Weights of a small GPT-style language model, trained from scratch on English Wikipedia: attention and MLP in parallel.
Each number is 200 + 20 x the weight over its row's rms, rounded and kept within 0 to 999. Layers, rows and columns count from 0. The size before them is the row's rms in percent of the matrix's.

# layer 5 MLP down (transposed), 768x128, rms 0.245, rows 534-561, columns 0-127
100,228,182,204,202,240,185,196,184,217,196,170,175,231,233,205,183,205,177,216,238,225,177,189,196,207,203,211,241,184,224,200,206,183,213,237,211,224,201,205,194,172,214,188,207,212,158,192,224,249,192,179,206,189,169,194,223,157,197,177,217,187,202,168,221,230,227,172,192,181,194,218,199,208,234,203,190,183,204,203,176,192,206,208,215,174,208,185,183,190,194,213,206,204,213,205,217,214,182,220,205,214,187,236,215,190,186,243,175,185,183,215,162,197,213,203,253,195,170,201,217,206,167,174,200,192,194,194,177
101,192,207,200,204,199,196,191,175,244,195,219,211,171,204,215,169,187,189,218,206,159,210,178,193,204,181,206,203,180,217,209,211,215,206,181,178,222,208,212,164,206,190,217,169,190,176,200,188,234,237,225,172,201,181,196,247,203,218,210,203,215,193,194,137,243,159,211,167,201,193,200,193,192,205,192,174,188,218,217,195,202,198,198,222,169,200,200,178,223,161,228,216,208,217,180,185,236,211,190,215,207,172,185,233,219,188,187,189,196,175,188,163,213,156,205,211,221,210,201,175,196,197,209,226,238,183,200,204
104,218,188,207,199,199,180,194,201,169,201,181,220,200,187,201,242,194,195,202,174,135,182,206,195,185,190,216,223,230,180,210,167,201,206,165,206,188,232,221,193,171,210,225,143,216,206,202,180,207,200,199,206,183,175,190,209,197,204,197,239,200,194,175,202,201,196,169,188,198,228,188,217,180,218,221,206,254,141,194,232,210,233,200,212,188,226,199,199,212,191,185,224,198,189,200,207,212,202,215,207,172,184,188,229,170,202,204,211,226,195,211,182,213,221,217,202,174,173,196,226,193,247,206,228,183,199,217,207
101,224,215,192,168,179,178,236,188,190,213,209,238,216,181,168,197,195,212,194,210,248,188,216,200,204,213,186,222,168,226,233,197,212,203,224,204,220,202,199,207,218,218,205,176,176,168,214,207,207,198,199,213,194,185,199,188,223,195,240,222,189,202,162,192,197,163,210,221,228,187,155,185,196,222,164,191,204,210,181,216,180,174,177,198,191,168,174,208,192,207,225,189,192,190,218,177,182,187,223,210,208,215,189,191,185,180,195,185,202,215,199,204,195,187,165,196,144,234,219,210,197,171,175,230,217,156,167,206
098,183,188,210,175,236,192,218,182,181,170,203,190,208,216,206,211,182,174,219,228,200,211,177,191,229,204,210,189,199,222,203,185,192,219,199,193,164,177,213,224,166,216,216,218,206,190,180,181,206,238,230,196,195,184,199,159,223,191,206,205,208,226,232,193,186,161,189,202,158,208,200,206,187,208,216,177,174,194,216,158,231,207,204,202,171,183,210,236,196,182,191,162,174,175,242,228,194,214,182,159,178,234,204,186,184,225,193,197,207,205,189,231,188,192,202,213,219,219,189,220,171,224,202,237,213,231,192,191
100,202,211,203,194,206,199,196,167,216,164,239,207,219,207,234,183,212,195,173,165,217,226,200,214,196,202,182,207,199,200,217,179,203,148,197,184,196,192,205,179,205,194,228,230,196,200,215,194,199,203,224,215,180,232,188,200,220,159,181,180,186,215,245,212,219,181,197,217,160,179,180,230,207,164,236,200,172,188,173,210,218,215,209,148,173,179,199,223,238,216,225,186,218,223,185,181,232,210,214,210,207,207,191,220,170,222,183,186,183,193,163,222,225,197,215,205,212,200,208,194,185,210,225,202,179,224,216,202
104,190,202,170,229,225,216,202,215,220,180,218,236,191,203,197,214,229,197,174,208,181,196,189,209,201,178,190,213,190,168,179,194,218,211,181,221,236,160,162,201,175,203,237,201,199,205,238,189,221,165,189,168,236,202,203,212,232,172,203,213,176,199,187,224,184,246,195,211,199,198,166,233,215,194,208,199,179,208,194,162,220,221,203,218,203,185,161,197,158,206,190,190,197,231,198,216,176,221,208,180,191,223,188,205,237,191,211,207,202,209,196,233,191,175,223,194,203,174,174,225,225,215,195,222,232,190,198,213
097,197,199,209,206,218,166,208,180,202,211,181,234,210,199,197,187,210,200,230,219,181,223,218,184,187,229,228,201,244,215,215,187,175,205,195,215,206,192,171,211,188,216,202,237,194,213,190,197,232,239,199,221,187,203,226,182,227,201,189,199,186,195,212,158,199,219,190,169,177,194,196,167,203,181,210,204,229,238,209,186,167,195,205,239,189,224,218,193,173,239,196,164,192,208,204,178,185,193,220,199,235,180,207,182,203,229,167,204,208,203,219,272,188,189,214,219,183,216,231,219,197,185,238,208,201,213,198,201
107,220,225,217,193,231,201,163,197,213,178,203,204,225,206,212,200,225,168,183,205,256,180,199,223,181,216,188,206,201,195,197,213,203,196,167,206,202,179,199,220,193,221,227,178,147,210,220,217,174,242,192,245,228,200,198,217,201,202,210,191,211,209,182,202,208,250,235,196,164,228,201,167,183,221,194,202,180,192,204,165,208,182,179,212,166,200,202,168,172,166,199,212,198,214,183,188,192,234,220,201,211,197,235,205,216,210,192,190,198,187,219,184,212,176,235,184,191,202,189,227,165,214,224,197,187,191,201,217
106,214,233,180,188,182,177,210,224,195,223,215,258,195,189,189,205,182,202,191,175,241,212,185,196,187,217,199,230,171,228,224,211,216,194,220,204,193,164,209,206,178,182,212,234,190,216,240,225,226,211,182,188,185,203,209,213,206,184,177,185,215,201,195,179,205,184,222,195,258,201,194,192,211,183,164,191,200,165,162,210,192,193,198,186,229,232,206,186,212,198,229,204,200,182,191,210,233,214,201,196,178,183,192,214,161,182,206,172,226,214,211,216,186,229,194,215,179,177,193,189,178,175,200,248,218,217,228,206
107,242,205,183,246,185,187,206,188,185,196,206,194,242,178,224,214,199,215,208,221,240,221,182,227,205,212,191,199,221,196,213,161,220,203,226,184,201,230,215,170,213,177,212,217,206,236,208,238,175,182,238,199,196,195,229,185,215,218,217,181,187,177,196,189,218,194,182,197,182,206,185,181,188,220,218,179,206,177,185,168,226,196,173,185,236,206,184,209,157,196,215,211,198,181,203,214,162,155,202,197,218,175,237,196,184,203,209,198,206,161,207,186,168,191,184,209,213,194,207,179,216,185,169,227,205,216,176,214
102,221,209,159,179,212,194,214,168,205,211,188,202,216,206,176,186,201,178,223,240,222,190,180,205,159,192,209,188,173,195,189,168,169,181,187,166,211,206,173,217,191,167,228,228,229,216,207,190,219,242,248,160,225,201,177,208,205,184,184,213,199,241,184,176,201,209,206,181,218,208,178,176,195,174,183,204,215,175,206,189,191,198,221,218,128,196,206,204,194,211,222,221,208,185,208,180,198,201,186,181,180,218,210,207,209,155,167,190,203,218,190,209,205,194,208,183,199,193,191,218,221,169,183,200,200,186,199,211
098,188,203,189,184,183,205,229,172,183,198,202,183,224,172,176,220,164,177,221,238,207,224,168,197,208,167,230,178,225,232,198,207,194,213,210,216,164,198,165,196,216,199,249,172,229,209,197,173,214,195,190,183,202,162,207,168,210,207,222,181,237,206,181,199,210,174,179,169,199,213,216,173,188,211,179,224,199,225,216,196,209,181,203,198,186,214,185,176,183,227,209,143,196,185,238,221,194,166,200,215,199,184,217,200,205,211,185,219,211,177,220,195,178,216,199,182,209,215,228,198,202,196,206,223,220,174,168,193
101,180,217,199,217,206,186,240,214,177,211,230,162,178,197,233,177,243,169,205,148,196,235,174,199,205,210,225,205,166,214,163,201,216,192,208,193,205,157,202,225,174,229,212,192,211,198,216,180,167,215,193,220,235,216,189,213,201,171,197,199,186,181,194,186,209,245,231,185,166,194,170,201,190,221,198,210,186,200,224,180,209,205,195,211,195,191,191,225,185,174,236,198,189,176,181,169,181,176,198,229,206,201,216,196,210,227,181,183,190,186,201,193,220,207,171,167,213,214,186,196,196,179,212,214,181,193,184,229
103,193,187,177,166,182,165,206,187,224,194,208,215,164,194,212,171,162,185,212,216,244,207,222,195,232,187,177,218,203,234,184,222,178,214,211,187,206,173,167,168,225,220,211,212,197,170,237,184,220,187,208,182,235,243,185,212,195,222,194,220,182,198,232,181,199,181,158,212,195,200,233,242,199,171,208,171,190,180,196,181,183,203,187,197,181,183,180,183,196,189,230,224,180,200,208,191,183,172,203,209,194,191,189,189,185,213,190,214,186,200,227,223,212,210,203,191,204,190,237,220,210,175,192,210,193,205,152,210
106,199,228,204,190,177,186,221,166,228,170,204,167,198,191,174,199,202,203,201,205,207,175,202,166,187,171,202,199,211,194,207,230,235,229,233,197,202,176,219,217,185,198,192,215,200,212,190,176,191,218,185,204,213,221,197,224,152,182,245,187,205,207,194,201,214,206,187,151,177,207,196,168,167,183,217,208,210,179,222,207,157,193,215,210,226,199,215,166,174,212,198,183,216,234,220,208,188,165,186,200,223,212,177,222,192,251,203,211,202,205,188,180,231,167,231,193,208,228,210,191,194,216,214,174,214,219,215,172
104,192,180,198,185,170,208,208,194,209,178,221,216,206,223,205,201,198,166,226,214,200,172,190,190,204,212,222,217,203,212,203,161,199,174,227,186,187,186,183,183,166,156,230,164,214,246,200,199,211,196,205,190,204,197,210,202,167,178,208,221,175,188,244,181,214,164,206,186,185,224,199,219,210,227,231,190,224,195,167,230,197,156,158,189,219,223,222,181,221,226,187,196,177,203,188,179,227,198,182,216,187,208,209,198,183,190,202,194,195,176,203,200,202,202,183,210,146,186,161,243,206,173,182,199,209,206,184,203
102,228,205,214,197,209,184,184,190,248,159,198,208,218,205,218,226,215,175,212,179,171,192,194,202,209,185,159,247,187,197,219,214,196,222,223,218,181,193,207,187,231,197,192,205,213,209,205,203,214,189,213,207,193,206,203,184,192,160,214,197,189,212,220,200,170,203,207,190,188,200,217,190,222,171,195,162,199,191,213,207,201,250,184,200,208,209,224,223,205,184,210,193,206,209,194,233,214,222,187,200,207,249,187,191,198,198,143,178,209,221,219,173,206,233,238,203,143,156,202,196,219,182,222,204,182,233,196,226
109,220,201,166,200,206,208,237,189,213,197,198,212,196,192,177,155,182,217,203,215,216,224,227,218,162,204,185,159,197,205,158,219,224,204,195,201,198,175,200,225,177,208,210,200,193,194,245,200,194,190,210,194,197,164,220,206,207,184,201,208,173,194,192,208,201,234,192,190,206,216,234,206,192,174,163,184,172,226,219,154,185,202,184,180,196,197,194,180,220,154,226,218,236,213,194,181,168,191,182,204,211,195,231,191,188,214,181,213,150,199,188,208,165,212,218,189,205,208,178,210,172,196,195,241,207,209,161,211
095,195,221,205,213,191,208,196,191,184,205,208,233,211,182,184,200,207,237,203,203,159,206,221,211,192,161,186,166,187,222,230,174,209,200,197,194,188,180,186,194,187,207,188,214,185,199,201,184,182,215,240,188,183,210,186,170,196,195,182,189,177,208,208,205,221,203,200,237,165,196,179,203,175,187,198,201,174,208,187,180,175,196,162,233,197,150,222,164,198,243,203,219,155,193,188,187,212,234,203,208,193,231,222,221,212,207,188,183,211,187,176,249,195,195,181,163,217,147,182,204,199,194,182,192,196,234,176,197
097,232,213,199,244,208,197,195,230,218,206,162,206,192,183,187,226,187,187,216,192,210,210,202,223,204,185,224,200,208,157,214,200,197,216,211,163,212,178,202,213,236,187,249,178,184,192,198,226,223,200,183,203,198,210,210,180,194,183,147,175,181,182,192,212,218,180,206,219,217,231,215,210,192,178,186,189,187,190,209,206,207,224,215,230,231,181,218,202,210,159,213,230,212,187,222,204,251,207,194,144,237,219,190,170,198,191,209,187,210,200,216,203,216,212,211,199,232,216,159,185,201,192,200,184,235,197,195,204
097,204,194,220,191,230,241,223,224,193,194,192,208,211,229,236,199,208,202,201,192,200,205,204,205,191,184,229,223,219,190,214,226,201,200,149,192,164,181,184,186,174,182,207,211,174,212,178,183,187,158,187,182,191,186,214,188,212,192,227,189,185,206,195,210,186,206,199,217,194,207,227,232,204,238,185,210,210,210,172,168,188,232,213,208,209,221,215,178,185,226,189,222,236,193,191,197,205,173,204,225,204,197,180,178,185,210,188,200,207,214,205,185,153,182,239,197,187,213,203,188,145,226,219,154,218,245,200,234
105,216,231,222,190,181,183,193,241,162,192,177,206,209,184,187,186,203,196,182,245,189,192,212,187,176,215,233,198,205,204,198,181,154,218,204,159,222,201,194,197,192,206,219,196,176,208,203,177,195,181,183,186,225,171,208,225,198,214,187,198,206,189,157,157,208,194,204,212,189,222,195,212,124,220,188,198,213,193,222,180,199,215,207,222,199,219,214,186,173,187,228,202,216,219,190,189,195,180,188,196,181,180,200,223,158,195,229,217,199,196,208,220,191,228,226,189,206,200,215,241,221,191,241,224,169,192,217,206
109,170,209,222,193,181,179,207,194,173,181,214,207,220,180,206,206,209,200,219,188,227,215,209,177,226,209,213,196,216,227,196,174,203,154,189,212,164,202,181,196,204,209,185,206,204,199,191,201,218,208,192,206,234,224,209,190,226,198,181,195,196,207,178,192,190,219,192,189,213,214,210,209,211,210,172,202,208,194,256,205,240,208,209,208,194,144,170,164,194,218,179,198,184,176,201,183,181,238,199,201,227,217,169,223,189,192,188,186,240,231,176,210,207,183,183,174,189,171,187,205,210,152,146,219,200,245,206,182
099,217,196,224,198,194,218,196,169,194,191,190,200,171,191,166,170,208,193,231,188,169,206,168,187,188,192,204,182,215,210,203,195,192,208,210,186,169,190,189,216,161,174,174,203,196,221,203,186,200,233,196,193,232,200,210,243,184,194,225,180,214,211,238,213,172,187,199,255,160,199,212,203,192,212,207,211,241,223,204,191,180,236,235,211,212,167,209,172,160,254,194,200,189,186,238,201,213,216,215,197,206,227,220,193,185,212,202,200,217,199,196,169,191,222,175,189,208,209,208,196,206,237,216,183,181,228,172,201
108,237,193,209,210,179,174,201,214,210,207,192,239,191,187,205,237,209,205,184,194,205,191,176,201,188,207,181,197,248,225,202,177,220,197,169,244,208,244,176,223,226,204,225,214,244,192,186,216,215,204,201,199,208,178,207,215,161,220,210,243,188,200,185,165,189,210,222,225,206,223,172,209,192,210,203,185,194,184,210,202,182,211,212,184,199,239,210,211,183,198,196,233,219,213,188,219,248,232,197,206,186,179,219,197,190,193,193,178,229,177,208,191,216,166,186,198,217,162,193,212,193,243,207,186,186,174,166,205
103,194,196,167,195,217,199,220,207,185,190,203,204,214,198,174,194,212,176,196,200,206,208,213,195,219,203,177,212,229,172,172,163,242,177,189,195,194,193,203,216,184,242,187,201,245,192,222,159,235,195,179,209,185,198,185,175,174,219,202,222,188,218,201,193,204,209,203,220,181,205,178,167,182,191,224,215,209,171,194,175,175,183,185,204,139,182,192,236,215,199,209,179,161,231,221,202,200,190,212,217,244,243,192,214,163,169,197,204,181,197,206,210,209,192,194,164,209,184,179,208,198,186,226,184,192,224,182,229
093,188,206,208,215,226,231,185,213,186,206,187,197,189,200,255,198,215,217,207,202,196,193,204,188,226,204,205,209,173,205,197,192,133,163,173,181,172,203,206,186,223,189,210,189,196,214,194,216,168,159,214,253,178,201,177,198,173,162,205,170,213,217,163,211,215,222,196,170,201,176,201,215,222,182,196,198,186,169,190,185,213,172,206,212,194,210,229,200,184,206,226,189,187,229,211,192,175,201,200,188,159,182,202,187,171,154,184,172,179,202,204,192,207,209,169,193,220,195,179,174,218,204,239,195,196,196,208,183
# layer 5 MLP up, 768x128, rms 0.298, rows 535-561, columns 0-127
101,185,214,214,206,172,228,186,223,195,214,173,178,237,202,227,231,224,191,195,177,194,200,162,206,183,217,216,177,230,179,200,176,217,212,178,200,216,215,214,223,192,184,211,249,236,180,217,200,193,177,164,149,210,224,224,175,228,193,196,192,191,170,223,197,211,162,210,193,236,187,201,186,219,205,204,208,198,179,226,218,214,216,188,186,194,200,215,216,166,208,188,168,240,210,222,199,196,196,179,206,189,176,214,190,226,222,204,179,166,189,203,214,206,195,193,208,177,231,226,215,167,199,168,212,210,192,185,168
108,200,226,203,230,196,197,188,178,182,233,210,179,210,209,200,205,223,214,198,208,207,185,207,231,187,208,186,211,170,216,208,160,178,188,189,199,193,198,200,208,219,201,202,245,190,174,194,222,205,201,205,213,177,234,193,214,204,217,180,211,174,200,200,164,197,215,208,136,204,170,211,176,212,201,195,202,184,221,211,218,213,212,212,184,224,154,214,172,194,214,168,210,256,175,220,192,172,216,210,181,193,196,220,178,234,210,187,177,161,193,205,225,210,180,185,200,210,217,234,233,197,162,206,186,215,173,171,163
098,211,211,206,232,215,200,209,214,218,211,213,180,225,167,239,211,167,260,192,178,169,213,196,217,177,213,175,194,184,179,197,231,193,224,163,211,208,213,202,186,162,174,181,194,183,187,207,205,219,203,189,198,207,171,215,176,187,207,173,191,181,197,189,194,192,223,220,207,178,240,226,195,173,224,199,206,218,197,205,169,177,250,216,206,231,193,165,227,190,211,159,206,232,220,196,205,186,189,245,210,204,211,203,222,203,207,176,187,217,183,227,187,192,204,225,208,211,205,189,207,199,186,171,190,205,204,195,249
103,249,198,137,214,200,203,164,201,222,221,211,220,216,209,217,203,213,186,181,208,165,220,210,190,187,209,213,225,193,201,198,227,187,232,179,183,210,209,194,177,237,218,217,197,214,203,189,206,187,177,203,182,196,172,194,225,194,198,168,199,216,235,190,189,202,194,182,201,217,204,190,195,230,212,191,171,217,200,194,193,151,198,214,164,181,196,188,140,195,195,213,202,228,191,169,199,201,195,219,228,201,179,217,211,247,213,222,213,206,219,204,205,179,196,201,240,225,231,162,172,219,181,176,209,184,204,208,213
103,219,205,172,181,231,203,220,214,229,185,197,174,212,211,220,186,227,233,210,201,202,192,208,191,219,247,204,208,176,185,181,208,239,214,208,187,211,218,215,208,241,175,184,222,179,207,168,203,213,218,203,170,204,198,184,189,219,173,194,207,169,210,220,200,181,221,207,210,221,161,208,222,203,198,183,206,216,211,176,184,163,178,211,132,148,194,195,206,187,221,201,211,215,167,197,190,174,218,176,184,183,197,184,215,221,186,185,190,182,167,202,179,204,208,234,178,166,196,195,197,200,182,209,158,215,205,210,222
104,196,197,170,194,162,174,202,202,186,226,190,194,200,179,206,194,203,210,234,197,218,158,186,197,252,223,190,194,229,189,179,207,166,235,159,215,218,185,224,201,210,185,203,187,212,159,221,195,210,188,199,200,184,176,178,192,218,227,187,224,206,188,205,227,197,162,179,202,216,200,187,201,171,197,196,191,201,202,195,186,190,183,225,232,214,217,187,198,202,201,204,180,205,191,243,175,229,205,195,232,199,176,209,198,254,214,208,209,220,216,236,205,207,231,182,224,204,173,229,211,197,218,192,214,186,172,141,203
095,206,176,193,189,165,210,194,171,200,210,209,209,167,235,208,238,214,181,201,185,231,211,219,167,208,193,192,163,177,174,201,222,236,232,204,181,175,252,218,205,226,167,216,195,212,159,192,233,235,191,201,213,211,226,215,209,200,175,203,193,213,199,161,153,201,191,188,190,195,216,195,177,208,198,197,218,183,206,190,173,168,219,195,191,191,217,179,175,174,234,213,178,228,187,231,198,202,218,182,202,201,224,203,196,179,185,209,201,203,216,233,198,182,231,173,190,203,190,217,231,194,217,190,162,189,201,190,185
107,209,211,200,215,235,174,218,203,192,192,246,189,197,247,231,240,183,202,197,206,198,173,195,176,220,212,253,198,193,192,231,204,190,202,191,166,170,187,214,203,212,225,186,206,201,181,181,220,179,199,224,200,194,220,206,203,187,174,174,196,157,210,171,224,197,188,181,213,244,209,223,167,206,242,201,185,192,172,213,190,181,200,183,220,209,178,166,220,220,195,232,188,190,186,218,196,182,199,235,203,198,185,215,196,231,210,206,213,156,188,226,187,203,185,215,185,233,215,202,207,199,187,214,227,189,220,195,238
101,179,175,251,173,209,205,174,195,208,231,190,211,236,235,217,165,215,198,223,204,164,192,228,222,204,209,199,169,174,229,187,225,215,200,184,194,207,218,161,186,178,201,230,226,219,141,244,211,196,181,149,206,204,231,193,184,212,161,220,199,189,202,195,198,185,200,227,195,196,214,184,185,222,207,204,163,195,219,214,197,209,199,198,223,176,217,182,208,214,183,230,200,216,211,226,224,203,216,215,185,178,187,208,161,202,202,217,209,216,194,205,205,206,199,196,178,221,185,205,212,157,199,181,178,199,210,204,208
114,178,210,215,197,197,162,209,216,200,215,176,186,240,191,233,213,226,167,149,172,217,226,159,167,168,221,188,214,184,208,186,202,201,199,197,182,166,232,203,181,246,226,191,216,225,177,193,181,178,224,207,163,190,176,193,205,194,181,218,211,204,210,189,207,192,185,215,183,196,207,200,199,210,195,209,180,189,186,199,216,165,180,212,207,221,224,218,199,180,187,218,192,155,207,228,245,237,182,190,194,204,197,211,198,207,197,200,196,171,187,190,222,196,188,213,230,218,229,220,202,230,179,207,160,211,175,207,183
099,204,186,216,190,215,176,214,206,236,227,208,195,172,137,217,207,168,209,211,268,189,201,224,194,178,189,203,185,197,201,203,196,204,209,194,205,198,187,222,180,219,181,219,205,204,202,223,229,234,219,233,208,172,169,220,228,225,212,165,216,217,195,218,202,194,184,205,218,189,223,201,157,204,184,189,228,212,153,197,184,160,172,202,205,194,207,187,208,240,185,214,201,216,190,175,208,181,202,241,185,219,190,242,177,208,236,188,187,232,198,222,200,202,193,195,190,211,207,199,209,218,200,189,209,205,219,178,202
099,187,224,186,230,208,210,224,190,154,222,237,195,200,216,207,244,194,208,200,216,219,215,217,243,184,180,180,190,181,226,196,234,205,160,188,214,198,201,216,230,190,230,190,220,206,206,185,195,200,219,176,209,213,207,212,204,177,185,204,198,208,194,196,233,213,220,196,219,180,182,219,224,217,233,223,221,178,175,209,203,168,230,201,190,201,168,187,224,189,205,203,171,166,244,183,226,181,182,202,191,182,208,194,205,210,194,203,206,164,214,239,214,192,195,236,241,230,201,213,190,180,172,238,183,198,224,211,192
096,194,204,168,184,198,221,196,203,198,226,222,217,211,176,189,178,179,170,178,211,209,171,185,183,182,225,178,212,176,195,194,198,204,200,151,194,187,215,186,208,219,200,188,223,203,197,204,194,220,196,215,188,179,206,212,179,232,252,205,198,221,203,210,188,184,214,226,183,208,205,179,209,220,168,189,203,191,216,213,243,188,178,182,231,208,173,201,145,164,198,229,212,194,195,196,212,225,183,201,219,204,207,168,199,189,188,193,202,231,167,221,165,215,219,232,181,260,220,203,200,180,170,194,185,158,194,217,186
104,187,199,211,239,184,212,192,218,208,194,207,213,198,188,223,206,202,180,210,209,168,220,209,206,189,201,223,185,178,215,230,158,203,201,175,182,217,241,194,247,188,193,178,194,181,217,210,219,199,216,198,179,197,195,163,236,194,192,196,186,203,187,195,201,142,214,190,205,178,198,194,182,199,168,214,215,242,197,213,192,178,183,230,201,222,209,200,194,186,195,150,180,195,235,208,223,224,189,178,180,211,175,230,178,194,213,189,183,239,209,214,229,227,184,203,148,199,188,216,185,201,198,183,224,208,225,239,175
114,202,194,208,203,173,191,193,179,184,221,197,206,219,173,206,178,204,226,181,246,230,171,222,225,201,197,183,187,178,224,209,188,239,164,198,209,207,216,196,227,170,208,195,203,194,202,194,178,228,172,215,194,207,200,180,195,206,227,222,226,210,231,229,224,169,205,187,207,213,236,158,214,208,205,222,210,210,185,191,221,172,184,205,196,207,192,171,197,224,209,206,215,184,171,163,221,170,174,203,240,205,210,170,211,215,210,211,191,194,206,199,193,144,227,198,211,162,193,194,191,150,176,209,198,173,193,169,200
100,192,215,189,181,203,210,228,192,188,208,206,218,207,194,197,218,228,200,218,188,209,205,202,168,219,187,163,169,185,195,191,179,239,215,205,193,200,232,193,198,211,185,184,183,230,190,209,212,168,230,175,196,164,211,179,205,185,185,206,197,255,163,217,191,154,190,244,179,196,188,212,221,196,206,191,220,188,203,219,205,188,182,232,178,179,182,205,185,189,183,217,190,221,174,244,218,213,172,195,190,208,207,166,170,177,228,187,227,215,205,194,225,204,225,203,212,199,198,173,228,211,249,186,176,187,184,190,241
105,212,217,179,220,188,217,241,200,206,218,198,190,224,195,206,173,183,171,255,209,204,193,201,198,203,185,216,236,223,171,174,212,230,179,217,185,212,199,185,217,199,190,159,187,207,214,203,216,201,217,192,169,163,208,213,196,212,225,222,195,200,199,191,173,173,250,207,198,215,180,174,215,220,210,198,193,204,209,199,241,191,181,171,170,220,175,207,224,166,199,145,188,211,203,212,190,167,177,197,224,200,208,175,189,230,228,195,211,233,200,174,184,196,226,197,224,213,216,231,209,171,197,185,166,211,213,206,194
106,149,196,156,206,192,207,181,182,235,217,179,162,231,204,217,187,204,166,206,200,187,206,175,161,182,148,211,194,228,190,194,199,210,186,165,215,216,220,180,197,227,205,185,223,202,203,231,208,155,209,161,233,181,193,181,202,213,206,196,185,231,197,172,214,193,202,169,172,192,216,170,199,204,203,225,175,166,207,210,217,228,209,208,231,183,190,215,190,217,206,212,230,229,205,213,208,197,211,160,191,207,191,179,189,230,185,210,217,201,195,196,208,208,189,215,193,225,217,190,206,172,200,236,202,190,165,186,193
091,180,211,226,168,210,196,188,216,179,179,175,168,217,175,176,235,209,197,196,209,195,221,199,170,162,193,231,208,211,190,168,181,183,217,208,212,192,186,187,164,199,214,232,194,172,204,188,205,204,227,192,195,216,178,217,192,193,203,188,200,204,188,216,149,171,183,232,204,191,223,179,217,217,210,210,191,230,188,221,203,186,212,170,212,184,221,200,223,190,162,177,222,228,190,211,161,159,183,187,206,215,167,224,182,205,243,212,179,216,215,212,236,222,189,228,214,207,203,195,203,232,204,173,219,211,178,226,226
101,189,203,169,179,166,169,210,198,181,237,160,170,217,195,187,178,205,195,222,224,204,174,186,207,167,207,251,192,210,170,193,188,185,196,244,206,212,227,194,200,235,225,175,212,160,164,198,203,189,219,192,172,198,195,197,181,218,183,202,210,219,168,219,197,198,166,168,208,183,175,208,203,210,198,223,199,214,214,176,206,203,207,193,176,234,201,167,182,178,210,229,194,225,212,207,244,177,199,207,236,200,208,210,179,189,220,225,193,151,214,204,207,221,223,214,221,199,187,186,196,198,213,208,217,226,209,188,182
100,215,180,174,182,195,155,179,200,188,215,188,192,189,234,189,224,201,183,216,156,209,193,213,215,181,191,154,155,186,189,175,191,216,206,197,217,218,229,191,186,239,225,200,162,196,162,165,221,175,215,228,213,195,226,191,191,211,170,189,190,185,195,195,198,173,176,216,233,200,175,181,181,179,162,221,197,209,198,186,181,172,195,199,223,193,204,174,222,186,206,210,233,214,211,198,218,199,212,211,200,214,210,240,217,180,214,196,215,175,196,197,250,212,189,201,205,218,182,213,175,168,197,211,200,221,179,176,230
110,224,201,195,202,199,207,184,189,174,190,219,206,209,176,183,176,194,220,175,155,213,200,206,204,203,210,202,191,214,201,187,174,236,188,208,213,201,209,210,204,184,195,168,203,195,185,197,211,202,219,196,169,160,205,164,249,229,200,199,205,238,193,201,198,199,185,214,200,210,152,213,198,204,213,226,153,219,223,194,204,165,178,174,191,208,190,210,254,207,218,195,215,186,163,222,197,160,225,218,220,214,176,190,181,212,220,224,201,220,223,179,215,156,181,231,169,213,251,215,205,191,209,201,203,207,196,177,212
112,216,196,196,178,221,206,207,172,217,214,197,190,214,196,153,206,178,160,187,196,170,230,189,216,226,193,186,188,175,217,188,239,194,238,188,202,196,203,197,176,171,212,206,198,182,221,215,203,220,206,185,187,166,171,204,209,171,231,190,201,184,202,200,200,177,197,210,174,182,212,190,200,220,205,196,192,206,197,168,173,200,228,191,211,167,230,190,218,176,159,226,187,179,231,211,226,203,180,196,218,166,180,227,215,140,227,187,196,192,229,230,204,170,194,196,192,212,197,225,167,191,209,220,190,206,230,239,203
095,175,194,227,165,167,209,232,178,197,217,218,184,156,180,194,217,189,155,208,216,170,198,199,215,242,181,181,174,173,189,226,207,186,243,225,189,204,211,199,220,188,203,214,190,181,188,202,197,164,211,178,190,202,180,193,188,170,208,185,189,218,245,224,219,206,224,199,215,212,182,211,204,198,193,195,218,188,190,221,191,185,207,197,212,181,179,158,162,217,225,188,218,227,222,232,205,210,206,211,202,206,221,186,170,217,206,191,204,173,167,220,197,207,190,206,198,187,167,156,198,219,215,213,155,202,207,206,164
112,198,171,169,165,189,180,182,196,232,209,207,196,189,182,180,216,211,204,201,211,191,206,227,174,218,227,207,216,181,170,202,209,171,188,201,166,211,205,175,191,204,229,178,213,160,178,230,212,186,224,226,181,198,195,219,209,199,222,178,191,207,203,217,178,209,213,186,231,201,203,242,187,171,200,178,189,209,188,197,223,189,207,233,171,207,236,188,190,182,211,185,243,160,198,186,188,147,241,219,239,205,169,212,185,211,172,200,208,206,216,191,227,203,232,191,189,190,211,208,213,221,219,206,224,207,216,222,239
101,204,205,189,201,196,210,213,210,182,226,196,216,177,186,191,225,181,178,218,232,211,149,206,224,241,177,222,188,226,187,244,194,247,206,173,236,192,200,204,199,207,203,210,230,216,181,184,199,204,221,240,203,187,221,209,176,206,185,175,183,213,208,179,225,218,200,203,210,244,221,200,163,202,229,177,230,189,202,229,206,213,190,192,196,215,187,193,210,201,174,207,188,198,204,189,175,209,220,155,228,224,191,195,173,203,185,198,175,200,165,209,204,225,183,186,197,237,150,214,176,191,186,196,214,161,205,200,216
094,193,223,206,189,185,169,226,192,161,218,203,200,225,220,204,205,197,199,208,240,176,209,185,225,197,232,198,216,205,191,238,188,181,230,168,176,188,164,186,217,274,203,195,210,217,185,203,189,190,194,208,197,203,195,194,201,190,192,198,213,185,174,175,200,190,192,173,184,193,213,216,209,223,162,209,244,217,185,203,184,159,194,200,204,221,214,205,227,184,190,212,205,190,189,228,156,178,192,221,168,220,189,197,211,243,167,180,190,232,181,205,178,186,224,241,205,222,206,199,200,201,169,195,217,212,190,206,180